config.yaml
n_layer: 26
d_model: 96
n_head: 3
n_kv_head: 3
head_dim: 32
d_mlp: 384
vocab_size: 8192
activation: "gelu"
norm: "layernorm"
norm_place: "pre"
norm_eps: 1e-06
positions: "alibi"
qk_norm: false
attn_scale: 0.177
bias: "all"
tie_embeddings: true
parallel_block: false
init: "uniform"
init_std_qkv: 0.051
init_std_o: 0.0
init_std_up: 0.051
init_std_down: 0.0
optimizer: "muon_variant"
lr: 0.00598
lr_mult_o: 4.0
lr_head: 0.00768
grad_clip: 1.0
warmup_steps: 200
schedule: "wsd"
decay_fraction: 1.0
decay_shape: "linear"
final_lr_fraction: 0.05
batch_tokens: 16384
seq_len: 256
doc_mask: true
train_tokens: 219500000
steps: 13398
dataset: "wikipedia_en"
Each number is 200 + 30 x the weight over its row's rms, rounded and kept within 0 to 999. Layers, rows and columns count from 0. The size before them is the row's rms in percent of the matrix's.

# layer 17 MLP down, 96x384, rms 0.106, rows 64-95, columns 240-287
094,244,232,251,249,224,173,219,236,225,215,218,189,190,211,182,179,187,188,167,202,217,174,223,136,152,133,271,187,169,192,211,202,213,223,214,174,264,230,208,219,178,198,157,234,152,190,160,194
097,179,213,187,235,172,215,195,206,237,212,145,146,201,266,193,208,180,154,214,223,197,173,212,224,199,217,201,143,245,184,191,279,252,183,247,167,219,164,157,185,190,204,188,194,164,218,190,171
098,194,189,195,221,187,207,149,222,176,244,190,215,188,219,187,136,211,219,242,223,180,213,187,195,183,164,174,211,209,160,174,197,206,204,227,248,175,211,175,228,170,182,130,203,177,179,141,201
095,237,231,160,167,212,234,175,162,189,228,210,228,254,258,204,210,175,193,134,177,217,172,205,198,231,232,231,189,179,193,204,177,183,210,203,274,231,228,212,216,168,225,212,163,198,174,202,200
106,155,175,226,211,208,229,244,237,178,202,158,172,188,154,203,220,187,192,186,168,199,224,256,207,193,235,207,206,233,183,225,217,229,228,206,158,158,189,219,207,164,202,162,217,197,233,134,210
108,253,259,209,209,215,245,169,233,160,217,187,188,251,172,194,187,195,225,144,207,202,125,218,210,207,168,210,185,167,172,202,205,192,162,207,211,187,184,169,183,203,175,208,170,251,185,173,214
103,264,225,133,261,174,230,235,160,232,186,204,213,178,206,192,167,150,156,209,167,227,153,161,226,236,183,206,234,158,247,211,220,220,192,226,237,216,265,200,219,194,256,150,201,211,162,208,197
084,154,243,192,233,169,172,153,175,215,225,201,161,230,253,180,237,239,195,239,220,272,157,189,190,172,186,160,209,188,207,189,194,233,232,201,265,197,161,218,168,240,205,166,223,161,284,177,160
106,177,191,206,167,252,220,247,184,138,201,204,169,197,223,256,221,188,225,214,245,216,169,172,181,233,170,254,198,198,241,189,211,248,209,211,182,229,200,211,191,178,121,265,186,227,244,237,172
104,228,191,175,225,211,222,213,205,179,193,214,187,198,160,212,190,207,186,189,213,145,185,183,177,240,267,260,201,201,172,167,190,260,182,229,98,264,199,223,176,273,182,149,181,210,185,193,228
097,108,164,171,186,192,169,190,211,253,217,200,222,177,194,242,218,226,205,142,179,186,218,233,239,196,192,150,208,212,210,209,253,223,226,178,242,204,163,194,167,179,238,146,188,180,127,221,192
093,194,147,273,250,214,228,212,185,187,196,198,226,161,197,215,218,224,248,205,176,184,208,275,261,167,190,179,222,250,207,190,172,159,234,172,193,207,177,200,174,185,196,196,203,149,160,167,186
104,148,170,207,244,278,196,212,240,188,217,206,211,230,229,187,196,152,184,165,218,190,224,228,204,109,217,188,212,176,204,227,214,155,215,130,243,160,174,178,170,209,232,180,202,188,125,196,272
095,139,192,201,208,193,253,177,145,155,204,230,189,243,254,174,171,249,189,143,187,212,185,192,208,154,184,181,177,229,196,190,190,232,222,216,195,173,182,237,221,224,206,178,207,207,160,180,169
094,224,213,207,220,243,197,148,153,240,147,228,208,184,222,183,194,205,222,193,217,167,253,196,225,203,218,157,232,209,221,153,180,216,220,213,200,220,203,274,188,236,237,198,151,244,208,198,214
097,198,157,172,221,216,183,175,177,199,153,178,253,208,232,188,234,170,200,203,202,190,241,235,190,198,201,185,131,223,190,206,225,172,191,212,181,191,256,226,197,227,160,223,202,211,200,151,192
094,185,198,244,203,204,184,199,199,199,222,207,190,225,204,230,163,178,221,234,220,178,240,169,164,224,200,171,190,201,179,199,206,139,182,224,205,175,188,213,296,224,169,232,218,233,172,197,196
106,186,188,209,163,224,291,195,110,219,229,209,173,242,229,213,184,188,204,178,159,236,195,200,201,120,195,189,210,186,242,253,156,184,222,156,179,186,195,142,200,207,192,203,165,220,216,280,188
094,138,231,246,218,205,214,179,179,243,226,217,276,204,215,230,208,178,214,213,189,216,202,211,211,189,251,168,221,184,182,202,190,197,201,209,212,240,237,224,211,200,159,249,237,194,219,186,139
105,186,146,213,187,201,194,214,194,140,187,163,181,214,231,172,247,182,180,206,171,166,194,213,178,176,134,181,174,193,204,186,198,195,210,194,202,190,175,204,200,253,186,240,173,149,157,221,221
095,233,227,197,241,191,248,149,191,165,202,205,142,230,181,232,168,216,232,171,235,209,184,175,180,200,260,176,198,185,172,163,170,195,177,221,155,213,201,215,213,210,229,219,160,212,223,249,169
097,235,183,257,215,233,199,215,137,169,205,205,180,125,182,203,207,252,181,212,154,239,234,174,217,228,227,218,180,229,172,186,186,234,215,248,162,213,240,188,169,197,170,177,192,187,238,211,226
090,213,140,207,239,205,199,197,204,237,150,159,233,186,237,195,188,221,140,225,191,198,198,235,186,173,154,165,204,190,229,211,187,181,222,154,190,207,226,214,199,140,206,235,145,184,161,230,235
097,245,224,158,207,226,178,156,170,193,203,214,185,145,232,215,202,241,236,174,198,194,194,191,203,221,233,258,176,234,146,208,159,182,196,204,236,193,184,190,173,192,191,235,196,215,199,253,196
103,242,246,196,173,226,220,188,240,218,176,209,216,184,179,205,185,188,181,208,198,244,217,183,210,162,232,176,197,156,209,187,216,153,176,238,246,228,176,241,232,112,194,159,224,229,197,204,156
139,200,227,203,185,191,243,197,212,230,203,238,247,164,212,182,226,205,184,218,165,178,177,187,168,175,168,273,228,158,152,147,204,145,231,232,225,206,216,213,237,185,200,207,204,168,174,162,199
097,208,224,208,222,166,187,195,162,186,194,178,190,181,230,172,241,179,177,163,208,188,251,173,177,167,196,192,232,178,187,207,179,197,189,203,239,155,236,252,209,228,184,273,256,199,178,204,223
098,215,224,150,215,178,214,164,132,262,262,182,181,198,160,214,178,200,246,184,212,173,194,196,197,180,206,184,143,172,183,197,187,246,191,180,204,190,221,183,212,218,199,198,186,188,222,237,194
098,238,214,137,219,215,182,194,172,244,173,205,197,178,186,208,198,230,191,194,220,138,200,178,218,164,170,219,218,218,275,180,195,257,188,222,232,199,155,152,174,230,182,201,201,221,219,188,206
085,197,191,162,208,293,216,240,184,150,202,231,177,203,160,199,171,212,213,208,178,167,212,160,186,182,216,242,243,243,253,141,252,204,209,218,169,248,175,193,231,211,183,246,221,192,233,193,219
100,221,207,178,188,170,193,196,231,169,208,208,214,188,216,226,181,188,139,160,160,223,190,157,216,210,145,222,226,171,231,260,248,212,166,242,139,200,180,172,220,212,218,232,184,164,197,221,147
114,208,188,218,155,225,219,178,209,190,205,229,196,201,171,192,214,178,205,257,245,192,216,203,227,206,168,230,223,224,234,149,162,246,214,193,205,221,157,151,188,196,223,248,206,197,227,249,209